Each number is 128 + 24 x the weight over its row's rms, rounded and kept within 0 to 255. Layers, rows and columns count from 0. The size above them is the row's rms in percent of the matrix's.

# layer 6 MLP up, 3584x448, rms 0.0626, rows 264-323, columns 56-111
size [102  95 110 115  98 102  87 104 109 109 100  95  92  89 113 103  91 109  87  86  96 101 102 106  93 109  93 106  93 113  92 100  97  91  92  93 105  97  95  93  98  88 103  90 106  91  83  99 105 107 105 108 102  93  94  98 105  92 104  88]
[[121 154 146 133  91 132 114 116 122 115 140 143 111 125 119 109  88 114 124 145 124 140 102 172 114 152 103  99 174 104 140 135 124 147 123 151  79 144  90 108 135 161 102 115 122 174 146 101 108 150 173 147 144 139 155  96]
 [137 108 132 123 111 129 154  73 125  86 123 168 146 151 152 154 147 138 163 162 136 100 118  83 101 119 155 131 127 119 141 152 173 109 112  57 140 108 143 145 134 118 173 125 129 146 108 140 114 103 128 162  92 131 116 152]
 [161 123 123 124 137 173 122 171 152 141 140 133 124 131 125 124 163 156 112 141 142 102 141  96 110 110 115 124 175 124 163 142 122 118  98 105  84 157 153 153 140 123 128 139 118 112 136 158 124 137 128 105  92 133 141  43]
 [128  90  69 143 154 174  89 138 131 129 121 144 134 121 153 100 138 137 125 117  93 148  99 128 149 145  90 138 181  93 137 164 116 114 165 133 105 115 163 178 149 101 160 112 134 104 135 131 147  79 107 136 136 164 103 131]
 [143  99 113 112 188  97 119 136 127  90 144  79 105 151 115 115 130 118 161 132 115  93 138  64 103  77 108 158 153 145 156 147 136 130 134 108 105 126 110 144 133 110 143 115 158 101 137 126  97  96  94  99 118 107 112 168]
 [114 127  88 158  93 142 109 152 136 155  78 118 125 148 113 141 118 134 143  93 172  96 167 169 147 112 132 120 139 100 148 157 115 130 112 117 139 116 164 147 141 120 126 176 116 127 122 132 126 127  93  99 106 122 163 125]
 [141 106 112 131  94 122 117 148 115 140 125 125 141 123 118 126 136 149 162 143 124 133 121  97 147 130  88 104 143 135 132 142  68 158  74 110 126  67  89 161  96 119 125 106  96 130 109 144 119 109 136 136 129 155 105 113]
 [152 115 143 124 121  90 133 108 136 127  75 121 140 166 101 131 170 114 172 180 136 127 125 100 171 160 127 153 138 135 104 134 134  83 129 115 149 149 105 143 121 124 160 162 163 177  85 153 137 122 149 149 134 164 121 114]
 [173 140 153 133 125 146 123  87 167 129 171 105 122 121 113 132 126  88 118 164 145 112 126 119 138 144 114 131 133 146 167 135 115 176 173 170 124 133 154 112 141 116 113 153 136 145  90 131  83 139 148 152 141 122 128 133]
 [108 125 108 115 105 116 155 125 114 144 148 111  95 112 160 123 199 150 134  86 133 134 136 167 159 114  91 134 139  96 104 103 107 118 113 139  83 156 159 133  96 141 143 105 168 124 121 164 114 134 155 126 139 143 182 146]
 [150  90 109 140 127 109 124 110 156 153 133 133 111  99 127  86 142 113 147 132 172 125  90 135 160 133 126  96 114 123 142 126 180 101 149 140 102 107 171 175  99 128 119 142 119 110 146 105 112  89 133 144 101 121  98 117]
 [139 125 145 149 164 143 114 156 111 110 137 128 175 108 177 137 111 144 141 100 160  98 104 134 125 138  88 134 114 155 132 141 105 113 163 133  60  87 116 115  64 105 123 150 137 145 148 108 126  93 110 120 131 117 169 113]
 [130 101 130 130 121 152 172 110 174 129  87 116 138 173 142 141 113  88 156 152 144 131  97 141 143 116 130 120 112 121 120 117 138 118 129 135 124 138 143 128 151 122 146 130 163 135 104 133 110 156 118 112 112 130 132 125]
 [173  92  86 126  99 176 102 154 139  71 103 121 121 102 108  82 111 148 134 149 120 140 129 125 145 132 148 133 118 114 127 139 101 128 124 118 135 155 143 126  98 145 141 153 117 164 146 116  98 108 166 122 145 117 152  85]
 [137 132  95 152 116 138 103 143 127 108 103 137 125 145  98 121 146 133 102 152  94  90 164  90 132 135 116  50 155 121 109 165 116 127 130 129 135 111 170 135 151 121 139 124 139 108 103 109 115 112 120 120 132 153 165 123]
 [142 100 110 115  68 122 130 146 156 116 135 130 126  93 143 145 136  96 122 128 160 157 102 132 110 142 114 126 151 127 108 128 113 127 155 159 111 127  91 120  86 136 128 140 119 123 142 118 134 138  84 147 116 139 159  98]
 [169 109 123 117  99  99 127 142 155 129 132  79 111 136 124 171 148 159 143 118 142 157 181 134 128 116 127 134 128 107 138 111  82  39 148 140 153  98 108 128 100 151 145 106 135 155 103 125 109  98 124 170  99 148 105 110]
 [144 111 142  98 126 190 152 164 189 115 113 105 123 129 191 156 145 156 110 134 167 170 124  93 152  91 144  88 119 144 128 117 113  42 112 167 167 162 135 129 130 152 152 104 131 164 126 132 110 159 129 138 101 137 123 123]
 [165 120 157 162 121 133 122 130 130  63 137  98 168 148 141 109 134 106 115 108 112 157 168  89 115 147 107 120 164 103 127 122 127 116 112  95 133  97 127 158 138 119 109 142 121 141  84 146 116  80  92 149 104 162 101 103]
 [148 123 121 157  93 152 146 101 156  81  95  98 140 124 136 138 147 162 115 118 144 157 112 131 115 143 111 144 143 114 142 139 144 128 125 145 125 146 102 153 121 158 156 126 131 131 155 128 119 161 134 118 143 100 145 128]
 [165  92 120 108 165 136 104 124 136 119 139  93  86  81 156 130 131 132 140 164 140  91  69 122 132 113 132 149 146 104 114  82 118 107 179 137 130 126 149 159 123 133 150 136 161 194 153 148 147 123 128 131 146 159 146 108]
 [132 114 143 114 101 109 115 105 144 109 116 112 128  66 136 103 132 132 160 155 142 123  70 153 101  96 101 125 135 126 135 134  96  84 153 135 120 142 147 126 155 113 166 146 110 103 176 123 108 147 146 150 121 142 131 139]
 [ 95 144 137 148 106 119 171  93  94 109 130 152 168 125 142 122 152 103 184 134 187 150 137  75 163 134 131 176 162 127 101 112 105 186 135 130 125  98 160 127  76 132 129 113 157 160 181 132  92 141 128 117 144 147  91 150]
 [142 104 139  75 158 128 107  95 135 133 114 162 101 141 148 132 139 133 121 128 174 150 139 126 141 158  81  89 155  98 123 120 128 124 129 126 100 156 162 131 138 193 131 130 181 124 168 155 107 135 133 142 157 147 125 125]
 [118 120 135 108 109 173 101 100 136 125 157 137 138 124 126 118 150 127 112 114 135 126  80 129 151 121 143 122 143 158 139 107 118  79 112 101  95 114 134 134  88 124 135 112 165 129 137 150 113 131  87 124  88 140 109 105]
 [143  76 135 145 149 121  83 116 138 117 140 133 167  71 123 102 121 165 107 114 122 154 131  96 128 148 147 133 141  89 130 155 148 135 147 115 102  81 140 146  76 165 134 129 113 117 114 144 120 153 130 189 127 111 112 101]
 [135 147  73 132  68 162 157 180 145 120 118 125 173 113 136 104 123 136 129 159 168 131 167 128 110  84  44 121 132 134 149  80 117 122  96 123 111 108  91 131 113  95  96 117 102 161 139 147 105 120 145 139 121 137 107 108]
 [142 138 135 114  79 121 156 122 132  98 146 141 141 133 143 114 119  90 146 132 128  90 140  96 113  84 125 151 144 157 143 137 119 105 141  94 114 124 151  85 118  96 123  97 150 169 110 116 116 152 141 134  88 142 109 105]
 [131 102 122 157 130 111 139  78 156 113 131 136 117 146 127 110 135 144 127 150 118 123 122 123 130 168 118 109 114 173 108 135 122 148  93 120 119 103 112 139 123 174 169  84 100 122 113 117 153  87 119 166 122 142 127 108]
 [123 115 112 140  68 126 111 119 115 121 104 125 116  95 173 102 140 144 103 102 122 137 122 146 184  80 112  91 161 150 132 111  97 133 131 186  81 123 159 150 101 108 174 135 112 152 136 126 144 119 129 184 115 164 200 122]
 [147 125 142 139 112 156 117 105  87  89 163 135 137 149 114 100 167 129 127 112 113 101 121 128 129 155  99 139 152 104 162 124 118  90 156 104 104 167 129 152 140 118  88 122 186 131 107 107 119  97 143 135 133 108 151 160]
 [143 131 102 108 118 106 170  98 136 119 110 120 116 129 141 146 118  89 125 105 110 116 108 153 123 158 117 109 114 139  93 146 125 100 106 143 153 136 132 184 141 100 150 127 114 140 112 131 137 136 146 117  91 131 129 148]
 [176 138 138 124 124 143 138 127 119 109 127 121 145 160 180 149 120 133 150 180 114 105 130 105 144 126 140 124 148 155 105 166  98  96  98 156 113 169 128 137 133 129 120 113 153 109 128 154 116 152 118 124  98 137 133  83]
 [114  99 118 108 120 100 186 120 114 129 138 115 161 110 162  87 108 142 134  94 136 144 113 108 130 180 142 106 152 124 130 129  77 138 130 140 142 122 170 133 113 128 144 153 174  98 140 147 119 109 151 115  96 125 112 131]
 [152 142 120 158 129 140 117 133 154 125 140 128 102  72  89  88 131 160 135 146 127 125 114 132 156 110  92 157 105 160 142 140 117 150 114 153  97 122 159 178 134 129 148 189 140 121 116 179 117 138 154 159  83 129 139 128]
 [154  99 103 107 181 115 127 146 152 127 124 139  95  80 146  73 110 107 124 135 115 148 160 123 131  92 123  89 131 156 158 134 119 142 148 155 133 109 159 106 114  71 146 126 123 111 126 131 135 133 153 106 128 100 104 112]
 [147 159 103 172 129 128  98 142 115 125 148 124 157 155 152 132 160 141 165 128 156 151 126 137 145 134 122 119 181 105 155 175 125 147 137 103 119 129 120 147 152 149 115 114 145 124 120 139  84 133 148 135 166 167 108 188]
 [119 132 114 183 111 128 143  68  96 137 150  92 111 138 154 174 147 105 151 141 120 110 100 147 121  90 135 129 119 116 145 147 144 146 119 110 103 141 123 126 133  99 183 129 125 144 123 155 125 123 153 122 122 134 185 132]
 [139  79 108  87 174  86 114 102 155 147  98  70  75 112 137 114 125 117 144 157 124 136 106 111 152 139 160 106 151  94 114 147 138 149 111 172 156 139  82 127 119 198 144  99 166 169  84 167 144 106 169 119 122 182 143 126]
 [135  97  81 120  86 147 138 149 152 126 128 137 123 125 115 104 124 158 169 127 144 119 160 104 163 164 101 115 106 113 102  98 134 109 125 115 140 124  74 161 141 136 123 122 127 161 148 166  96 109 151 107 103 115 110 141]
 [118 141 114 112 133  93 180 113 152 137 134  99 120 192 157 120 113 105 143 137  87 114 140 134 121  91 145 136 140  88 138  74 132  98 140 130 143 159 125 116  75  63 142 146 121 114 126  95 119 159 149 126 136 122 110 155]
 [131  89  96 142 108 143 144 113 153 110 153 143 111  92 117 131 109 101 135 140 116 128 120 120 107  96 120 133 117 125 121 169 103 175 148 106 115 154 104 144 130 151 158 105 129 142 173 144 108 122 137 137 102 140 155 117]
 [132 105 113 146 143 135 143 171 155 128 107 128 123 127 133  98 144 105 146  97 162 132 132 122 163 127 151 112 164 174 132 146 148 122 157 102 160 136 142  92 170  70 158 168 108 123 119 141 137 147 117 131 101 138 101  72]
 [131 110 104  99 136 126 120 121 142 116 157 117 116 116 107 128 113 138 105 150 127 104 136 152 100 135 128 166 135 131 150 130 171 155 127 134 129  90 113 167  98 135 113 108 119 144 153 133  82 148 137 110 104  94 151 110]
 [146 141 110 155 162 153 107  88 114 141 133 157 130 169 119 121 161 141 186  99  85 140 125 125 140 120 138 129 154 134 158 145 172 135  97  76  65 114 138 139 139 135 132 108 114 157 131 121 111 153 134 151 158 108 163 104]
 [140 134 111 149 127 146 132 118 118 118  86 127 113  86 167  74 159 115 130 148 153  76 143 174 191  79  95 115 135 131 141 143 113 137 143 149 132 141 140 133 100 147  67 130 145 137 137 115  81 129 123  91 117 123 164 109]
 [188 110 128 114 132 158 145 115 117 133 162 122 121 142 148 121 124 136 114 143 122  69 101  98 128 163 120 127 147 134 145 117 130  99 144 144 154  97 159 135  90 108 112 114 140 101  95 168  93  94 157  91  80 118 132 103]
 [128 134  69 103 151  79  95 120 201 105 122 177 144 121 132 122 135 117 122 133 137 100 130 153 129 106 148 140 157  99 153 110  88 135 118 104 105 134 156 144 152 145 121 129 137 163 143 113 104 149 110 153 150  94 151 123]
 [149 116 137 140 149 146 117 131 157  77 162 102 153  90 131 100 139 127  96 135 107 129 117 105 160 107 115 158 144  99  99 128 136 113 174 122 146 153 168 102 134 167 159  80 119 116 172 106 121 103 109 168 157 153 124 161]
 [ 85 121 103  94 111 144 128  57 150 116 139 144  55 180 110 113 155 149 130 146 150  99 100 135 152 103 132 123 126 115 170 102 141 129 112 131 124 126 152 112 167 135 127 173 144 184 108 103 110 140 131 100 142 106 160 138]
 [140  97  78 171 162  96 139 139 116 109 141  98 124 128 117 150 164 151 142 115 141 101 128 118 138 144  69 133 136 143 149 131 138 152 164 128 132 118 112 167  82 154 130 144 112 168 158  84 124 117  99 142 156 117 136 101]
 [164  81 114 135 132 146 134 162 150 105 168 184 145 140 132 105 157 135 132 112 112 175 136 114 177  93 109 148 119 143 146 117 145 111  94 100 137  99 117 128  80 117  94 143 135 134  76 148  66 122 142 147 120 128 112 148]
 [110 120 109 115 154 137  83 108 110 173  91 138 145 109 131 145 124 113 174 116 169  82 125  96 114  92 134 140 149 161 146 144 143 127 105 102  78 152 131 121 134 136 169 109 143 115 146 165 139  82 156 126 121 143 181 104]
 [163 126 113 106 154 117 163 136 152 136 118 104 105 154 163  93 156  91 179 104 141 127 137 122 149  98 119 120 167 109 140 146 139 134 125 118 112 153 124 146 102  99 112 143 186 139 113 127 111 132 118 141 112  83 123 119]
 [126 104 130 137 138 123 109 140 136 123 130 130 109 133 144 110 209 137 152 134 115 131  98 138 126 123 123 111 144 120 136 144 155 133 120 132  70 128 118 138 120 125 105 132 162 132 124 164 123 128 102 160  96  98 119 106]
 [129 178 128 168 113 115 114 128 105  90 143  93 130 131 159 124 125 152 118 130 131  94 151 113 122 125 128 110 147 121 173 142 136 144 106 145 126 165 148 123 120 139 157 160 108 166 103 123 131  58 133 107 120 145 148 137]
 [130 138 114 124 144 168 163 143 121  71 158 121  81 149 139 151  97 110 135 160 164 133 106 153 126 106 135 152 155 117 121 146 134 127 105 107 114  90  94 125 147  96 104 114 120 111 122 139 144 107 102 134 110 132 133 128]
 [140 120 118  96 112 100 133 110 127 169 124 157 144 105 129  91 161 115 123  99 133 110 110 118 119 106 138 129 149 125 109 148 128 103 123 162  97 104 105 160 112 139 139 144 146 112 109 111 117 116 131 167 133 132 154 117]
 [164 157 106 134 153 160 177 124 144 120 122 179 101 129 132 132 158 114 128 153 163 120 140 129 107 147 141 164 158 154 147 172 111 115  74 133 138 130 110 162 153 167 135 128 120 166 167 125 119 102 164 156 149 148  76 113]
 [118 129 124 125 105 175 134 116 124 104 110 123 149 110 120  90 155 134 119 121 129 144 169 149 120 146  90 144  94 128 128 128 113 110 137 148 129 155 106 167 162 100 110 152 133 114 153 154 113 106 152 144 154 128 105 140]]
# layer 6 MLP down (transposed), 3584x448, rms 0.0571, rows 264-323, columns 56-111
size [103  98 109 112  99  99  89 100 108 107 100  96  91  92 110 102  96 107  86  88 100 101 103 103  94 107  92 104  94 108  92 103  99  95  93 102 104  99  95  97 101  92 104  91 105  95  95  98 104 104 110 109 103  96  97  99 105  93 106  80]
[[135 137 160 159 184  78 105  91  95 112 167 103 123 143 143 114 120 127 117  98 137 101 168 142 125 128 150 111 124 162 162 115 144  86  93 117 132 144 120 100 131 172 164 161  92 108 109 133 148 124 157 157 154 112  73 173]
 [129 135 143 133 106 138 111 128 153  84 110 113 147 128 128 120 125 105 118  71 123 120 176 185 124 133 121 146 158 114 141  73 151 141 113 126 121 105 166 107 141 123  55 151 103 101 124 153 110 133 134 144  96 126 178 130]
 [135 140 127 123 119 125 146 139 106 134 108 134 139 165 106 125 159 120 161 138 116 136 136 126 138 135 161 118 174 118 138 104 108 125  93  90  99 138 114 194 116 129 129  71 120 150 123  93 114 128 141 107  73 157 108 138]
 [137 176 130 121  73 110 108 121  89 143  92 147 124 133 139  97 105  84 165 144 160  89 165 159 125 116 117 172 130 165 120 137  82  98 111 111 135 118 144 128 141 146 127 102 136 111 135 125 135 106 117 100 147 103  83 137]
 [117 101 120 143  98 114 107  93  79 148  74 152 121 126 138 137 106 131 143 105 127 136 113 148 128 149 121 104 112 128 132  89 113 124 115 111 113 104 119 151 152 143 102 125 145 121 130 116 143 184 113 135  59 125 155 117]
 [130 151  80 117 135 129 129  89 147 112 114 107  89 175 167  82 154 109 103 131 127 128  66 115 121 157 122 119 112 128 109 119 127  68 149  79  88 133 154 130  97 176 134  98 142 165 167 102 137 108 120 116 112 140 120 133]
 [131 137 120 158 118 133 141 107 103 120 125 140  85 107  85 164 111 115  93 106 131 145 210 145 115 117 157 119 152 127 129 164 142 135 140  99 144 168 147  71 126 170  81 107  91 102 147 154 202 112 121  97 136 110 114 122]
 [103 111 138 135 107 175 153 131 152 124 104  84 122  84  83 120 122 125 163  98 124 100 134 149 138 167 135 131  73 183 141 156 154 150 124 147 107  99 144 111 122 175 154 122 111 166 119 112 102 135  95 122 132 143 132 160]
 [156 161 175 187 140 164 154 130 140 138 106 145 142 117 139 105 132 168 112 175 105 146 149 157 107 130 143 117 159 180  80 118 135 101 105 167 125 123  97 142 130 139 136 130 112 120 159 129 130 157 125 105 108 138 120 104]
 [101 144 120 139 119 121 128 104 123 144 118 159 130 162 181 147 134 155 149  99 162 114 136  89 103 138 142 134 208 109 159 121 130 194 105 136 121 124  93 144 103 163 126 147 178 154 141  95 132 137  85 155 110 131  92 199]
 [118 126 139  86 116 124 144 140 110 147 119 169 154 157 129 173 109 120 174 116 130 147 138 112 208 162 134 131 127 145  88 160 137  85 126 137 139 137 131 123 125 125 131 118 124 163 106 110 117 123 143 129 174 117 154 127]
 [134 177 125 122 137  75  98 169 119 118 144 139 111 125  82 188 134 126 118 144 140 123 135 152 103 110 113 141 199 115 117 114 118 112 147  94 170 190 158 140 160 136 139 129 129 164 126 124 126 121 135 120 136 137 133  89]
 [108 125 102 104 121  96 113 134  92 139 155 149 109  99 123 151 124 116  66 138  97 139 110 139 110 101 162  63 145 114  72 124 173 110 141 110 157 101  99 122 153 122 120  98 108 126 133 126 139 115 151 152 171 149 138 155]
 [129 141 130 150 106 123 118 103 148 101 152 149  66 137 144 158 165 166 143  95  85 138 125 101 134 114 134 127 117 146 118 111 154  96 123 106 111 115 119 142 160 126 103 143 123 126 116  92 131 105 115 165 120 128 150 123]
 [151 139 130 152 118 100 153 144 137 141 131 151 151  73 118 185 112 110 153  90 161  80 157 100  95 119 157 147 143 128 131 121 155  94 137 101 159 111 182 137 108 131 165 129 158 166 120 122 151 125 129  74 137 126 160 112]
 [123 142 154 157 165 134  76 115 123 133 126  90 123 143 153 108 160 114 144 150 109  84 123 136  83 137 125 129  90 141 145 142 146 129 109 110 123  71 162 104  92 133 115 101 130 136  95  86 141 147 125 116 144  90  90 152]
 [ 73 129 123  87 126 131  78 123 190 159 140 151 138 142 102 126 137 146 107 144 172 137 110 110 118 105 107 102 128 109 139  77 181 139 118 129 122 140  95 131 149 128 169 130 106 138 128 117 125 113 137 147 153 169 144 121]
 [175 120 138 150 144 114  73 114 159 138 157  72 144 110 147 128  63 135 102 176 153  85 136 139 100 140 132 154 151 143 134 114 148 137 122 101 135 129 106 119 142 152 117 121 111 168 131 179 165 117 113 171 111 146 117 158]
 [101 102  97 109 168 154 145 131 115 140 120 119 161 141 162 145 129 148 159 148 170 127  85 175 121 111 157 120 108 123 137 120 145 140 146 154 110 173 131 124 130 132 142 136 126 102 136 110 131 159 154 156 160 105 198 145]
 [139 145 125 118 157 184 115  90 141 142 125 147 155 177 123 198 132 114 135 128 120 151  92 175 108 108 131 145  99 124 116 144 141 149 141 112 130 137 136 113 192 127 132 123 110 117 149 129 124 120 118 101 210 141  98 107]
 [130 122 122 132 120 150 132 151 110 111  84 144 140 127 145 170 100 110 131 134 123 191 114 125 139  72 152 128 139 116 214  86 142 141 119 129 120 134 144 100 125 136 147 189 134 130 153 146  87 110  99 120  86 114 200 133]
 [ 93 119 148 114  88 169 169  92 135  96 140 140 151 103 152 145 119  93 118 111 181  99 132  99 110 125 125 121 161 152 131  95 115 145 143 149 133 112 118 146 159 123 184  94 117 119 141 146 128 162 130 162 138 113 125 164]
 [109 168 145 133 123 130  86 146 117 143 148 117  95 101 145  80 118 150 174 139 121 161 103 107  93 100 100 106  91  99 155 146 125 133 127 143 142  93 136 155 152 115  93 102 122 110 157 127 123 134 112  96 120 161 157 123]
 [103 148 172 110 165 137 102 167  88 127 102 112 143 135 118 111 146 119 104 120  75 147 143 108 131 102 133 127 147 124 118 117 121 140 110 130 125 109 138  87 112 105 106 135 101 137 140 148 129 113 111 145 152 118 100 141]
 [146 145 136 140 139  92 128 165 102 133 107 114 108 118 129 147 134 113 199 143 143 112 119  98 139 142 136 141 124 136  63 121 126 157 122 120 149 122 121 118 128 123 125 105 165  95  86 115 112 149 171 127 127  98 148 152]
 [171 152 121 154 112  90  93 109 135 117 130 106  96 176 106 117 154 118 168 125 121 165 175 144 105 193 131 125 146  92 102 159 130 135 153 155 109 129 117  91 106 132  90 167 133 137 140 101 138  99 103 120 130 110 147 161]
 [139 144 125 104 100 115 127  95 119 112 114 113  85 134 170 135 116 135 131 102 133 144 145 126 117 151 191 150 129  92 113 130 173 136 128 123  95 128 107 125 138 133 170 150 106 160  75 104 112 112 107 144 128 108 111 181]
 [ 94 154 128 160 117 142 156 154 176 113 105 104 117 115 156 105  94  86 109  83 138 110 131 124 135 120 131 122 110 158 178 128 123 119 116 138 106  84 115 137 114 132 107 140 147 129 112 115 137 150 130 130 134 126 137 118]
 [126 114 120 104 102 165 133 111 110 128 165 118 102 160  71 125 124 119 152 149 144 140 151 117  94 120 144 161 162 115 124 139 133 115 122 119 118 132 112 140 153 156 120 109  91 120 106 134 120 137  98 126 160 111 152 123]
 [126 153 144 145 105 102 134 139 109 135  96 111 143 114 102 126 126 133 165 129 123  99 143 171  91 162  95 158 135  87 145 147 162 135 117 108 148 145 121 129 136 106 143 101  96 137 115 141 113 134 110 101  92  86 132 121]
 [ 85 154 118 143  86 119 140 141 142 133 106 114 163 137 122 143 109 143 165 121 141 162 128 166 112 111 121 132 133 105 128 127 131 151 149 155 145 133 127 145 109 172 125 119 126 135 106 166 153 119 133 150 121 135 149 123]
 [ 82 147  98 104  91 128 140 121 133 163 117 111 136  64 123 153 132 134 143 158 103 152 114  94 130 127 111 171 131 100 169 104 136 122  88  92  98 139 104 103 101 126 125 122 110 159 109  93  90 123 149 148 114 147 135  96]
 [129 124 147  80 154 122 156 119  79 108 181  96 117 125  80 109 141 123 141 124 108 152 173 135 132 118 164 104 179 128 142  87  71 150 133 131 148 105 128 145 161 156 147 100 168 121 168 109 103 157 128 112 139  95 121 154]
 [156 157  94 167 136 137 122 144 141 102 104 189  84 120 150 167 102 116 128 145 145 126 167 149 130 113 140 147 123  81 100 117 170 142 130 117 136 140 113 163 130  79 151 133 124 115 148  69 114 135 154 115  87  95 130 144]
 [160 148 155 135 134  82 127  74 114 112 139 128 134 110 118 140 124 146 109 146 166 109 122 140 143 114 122  75 180 174 118 139 127 159 141 167 105 133 120 104 169 130 123 138 128 109 126 124 156 128 120  94 121 147 138 135]
 [ 95  84 129 126 143 123 138 137 144 137  99 167 141 131  90 125 159 121 145 151 121  99 166 144  89  95 124 176 136 115 120  83 144 133 137 113 123 126  95 168 159 138 104 131 145 143 147 152 128 107  97 143 104 130 151 173]
 [144 121 119 167 112 104 108 132 147 129 176  96 113 157  98 161 129 121  94 129 122 128 153 149 144 127 146 138 123  91 133 124 150  97 124 159 104 157  73 147 117 172 133  93 129 139 135 101  83 147 161 106 129 143 155 121]
 [173 140 128 129 126 121 127 124 160 157 110 118 128 165  92 122 110 130 127 135 126 136  85 149 159 161 154 142 134 119 121  98 137 153 170  75 113 132 129 137 162 115 123  92 153  51 130 152 147 180 112 125 123 127  87 121]
 [134 167 149 139 151 132 166 116 121 141 140 141 126 156 127 103 141 111 123 116 160  63 149 145 137 139 134 154  72 171 147 143 141 148  79 148 119  95 129 117 104 140 100 103 169 146 113 127  76 138  98  88 118 124 124 126]
 [ 86 148  94 120 119 152 133 108 110 163 153 179 156 116 112  83 133 153  86 133 160  98 123 116 142  97 151 120 122 102 112 173 145 113 174 118 122 164  98 112 118 149 158 109  79 102 109 158 129 119 122 161 127 106 139  92]
 [130 154 126 121 138 123 115 152 113 115 166 168 142 156 136 114 118 141 138 139  92 131 109 129 148 151 128 157 146 101 118 154 105 129 114 168  84 130 153 145 122 129 148 101 155 160 140  72  91 126 166 115 116 109 122  98]
 [135  86 116  84 107 157 144 183 116 129 135 121 178 144 143 143 157 136 137 158 148 157 118 151  96 157 120 115 131 106 135 121 139 149 175 142 124 123 148 156 167  98 127  95 125  87 159 144 128 106 124 114 123  84 142 121]
 [105 114 128 120 154 171  85 168 117 104 125 154 124 148 144 166  47 123 141 162 127 152 108 127 135 111 156 109 141 109 140 136  80 132  89  92 159  95 101  85 122  83 131 121 165 124 120 113 128 139 129 110 138  73 146 104]
 [161  94 125 119 136  85 122  99  99 139 125 102 133 121 122 111 108 146 126  99 135 127 113 102  84 141 136  94 119 105 136 156 121 130 120 101 150 172 104  73 135 118 154  94 126 113 105  98 123 128 112 130 115 198 110 123]
 [135 115 101 166 136 100 149 132 122 131  93  64  94 120 124 147 110 121 148 121 140 118 107 102 102  85 129 113 129 128 119 122 134 147  97 156 132 119 128 130  97 109 108 156 153 116 173  92 159 133 134 147 154 126 130 141]
 [152  81 146 122 143 108 126 162 148 158 149 167 146 182 116 100 128 112 136  87  82 149 114 152 108 148 119 105 141  84 123  75 148 147  96  97 132 121 129 140 108 131 162 129 156 104 139 151 149  79 104 135 148 125 121 158]
 [144 183 131  92 128 121 143 145 103 147 134 175 111 144 115 154 110 141 106 128 120  97 149 154 152 116 122 117 148 112 106  86 155 161 128 139 134 147 142 138  69 106 112 122 153 155 117 101 106 140 108 122  99 130 145  88]
 [135 123 154 123 146 139 105 134  92 157 109 130 111  92 125 105 109 123 131 158  92 103 109  97 126  69 132 158 120 118 120 117  90 139  88 139  82  90 113  95 135 145 188 192 136 123 138 128 137 136 132 151 139 161 181  74]
 [186 140 125 111 110 106 117 143 140 148  90  88 121 120 125 115 160 129  96 112 129  98 122 158 119 136 130 161 119 167 121  98 193 132 155 161 141  85 130 112 164  95 130 130 182 110 137 146 129 126 110 151 108  98 112 123]
 [113 120 125 148 130  86 129 104 125 138 118 107 101 136 123 150 152 103 124 147 141 128 108 149 141 156 133 130 118 116 101 114 128 100 109 101 141 150  85 119 104 149 123 170 142 139 145 150  82  81 124 110 154 148 102 110]
 [156 101 118 155 124 180 119 139 114 105 140 133 136 106 126  58 148 143 158 125 123 129 147 112  82 129 116 123 143 154 102 150 118 138 133 125 153 147 156  94 134 153 143  94 153 112 119 113 109 117 161  98 131 104 138 180]
 [ 92 150 127 108 129 127 122 130 141 147 124 138 148 119 132 167 150 114 167 116 140 126 119 160  74 129 146 127 119  84 132 140 107 145  78 125 133 141 122  99 177 146 126 130 124 138 107 116  98 116 123 122 148 152 114 128]
 [137  71 166 120 122  99 109 125 175 115 142  96 106 117 118  80  99  95 143 141 141 165 113  98 155 147 141 131 128 131 130 130 133 127 126 152 138 186 107 111 140  69 151 109 165 135 176 119 104 132 122 140  78 123  88 131]
 [142 153 117 116 153 171 113 164 124 139 116 128 144 104  90 139 117 130 114 109 138 147 192 141 152  82 148 185  95 111 152 112 139 107 137 127  95 125 128 136 130 146 151 142 119 145 143 154  97 156 138 120 122  91 169 124]
 [ 73 124  83 125 107 138 131 123 119 120 111 191 112 125 114 161 135 116 174 118 107 125 133 147 118 122 182 152 115 113 115 153 132 122 102 122  92  96 121 138 144 101  84  94 104 124 133 159  95 121  96 106  76 187 153  66]
 [146  92 103 125 192 147 139 145 191 123 104 133 127 144  91 116 115  95 159 130 129 152 126 127 141 121  98 145 108 126 121 126 105 127 148 100 148  55  89 158 139 107  77 101 126 131 130 131  84 182 110 116 131 136 139 112]
 [143 145 112 124 176 130 128 113 142  99 125 151 133 134 120 123 194 127  93 117 106 112 120 148 169 148 156 155 152 102 120 127 143 181  92  76 137  72 114 142 102 118 165 139 163 114 123 151  90 155 138 142 143 136 141 135]
 [ 98 141 174 135  96 128 147 118 172 114 136 109 127 139  96 132 129 158 169 162 127 150 102 114 107 180 172 126  78 151 134 116 103 163 120 125 133 144 109  84 123 160 127 129 126 138 125 154 137  95 145 115 108 138 113 107]
 [119 160 104 114 158 110 117 131 153 118 104 122  96 134 141 101  85  91 136 167 105 121 135  94 108 157 135 131 166 136 156 142 151 139  83 140 104 131 134 160 155 112  88 123  99 142 136 108 131 106 156 119 138 137 132 143]
 [137 120 128 120 131  82 130 154 103 146 155 146 101 133 130 149 101  56 163 127 123  92  94 125 137 101 183 139 155 127 143 103 139 124 101 138 112 119 126  92 132 148 108 105 122 155 102 120 149 157 109 151 127 126 140  94]]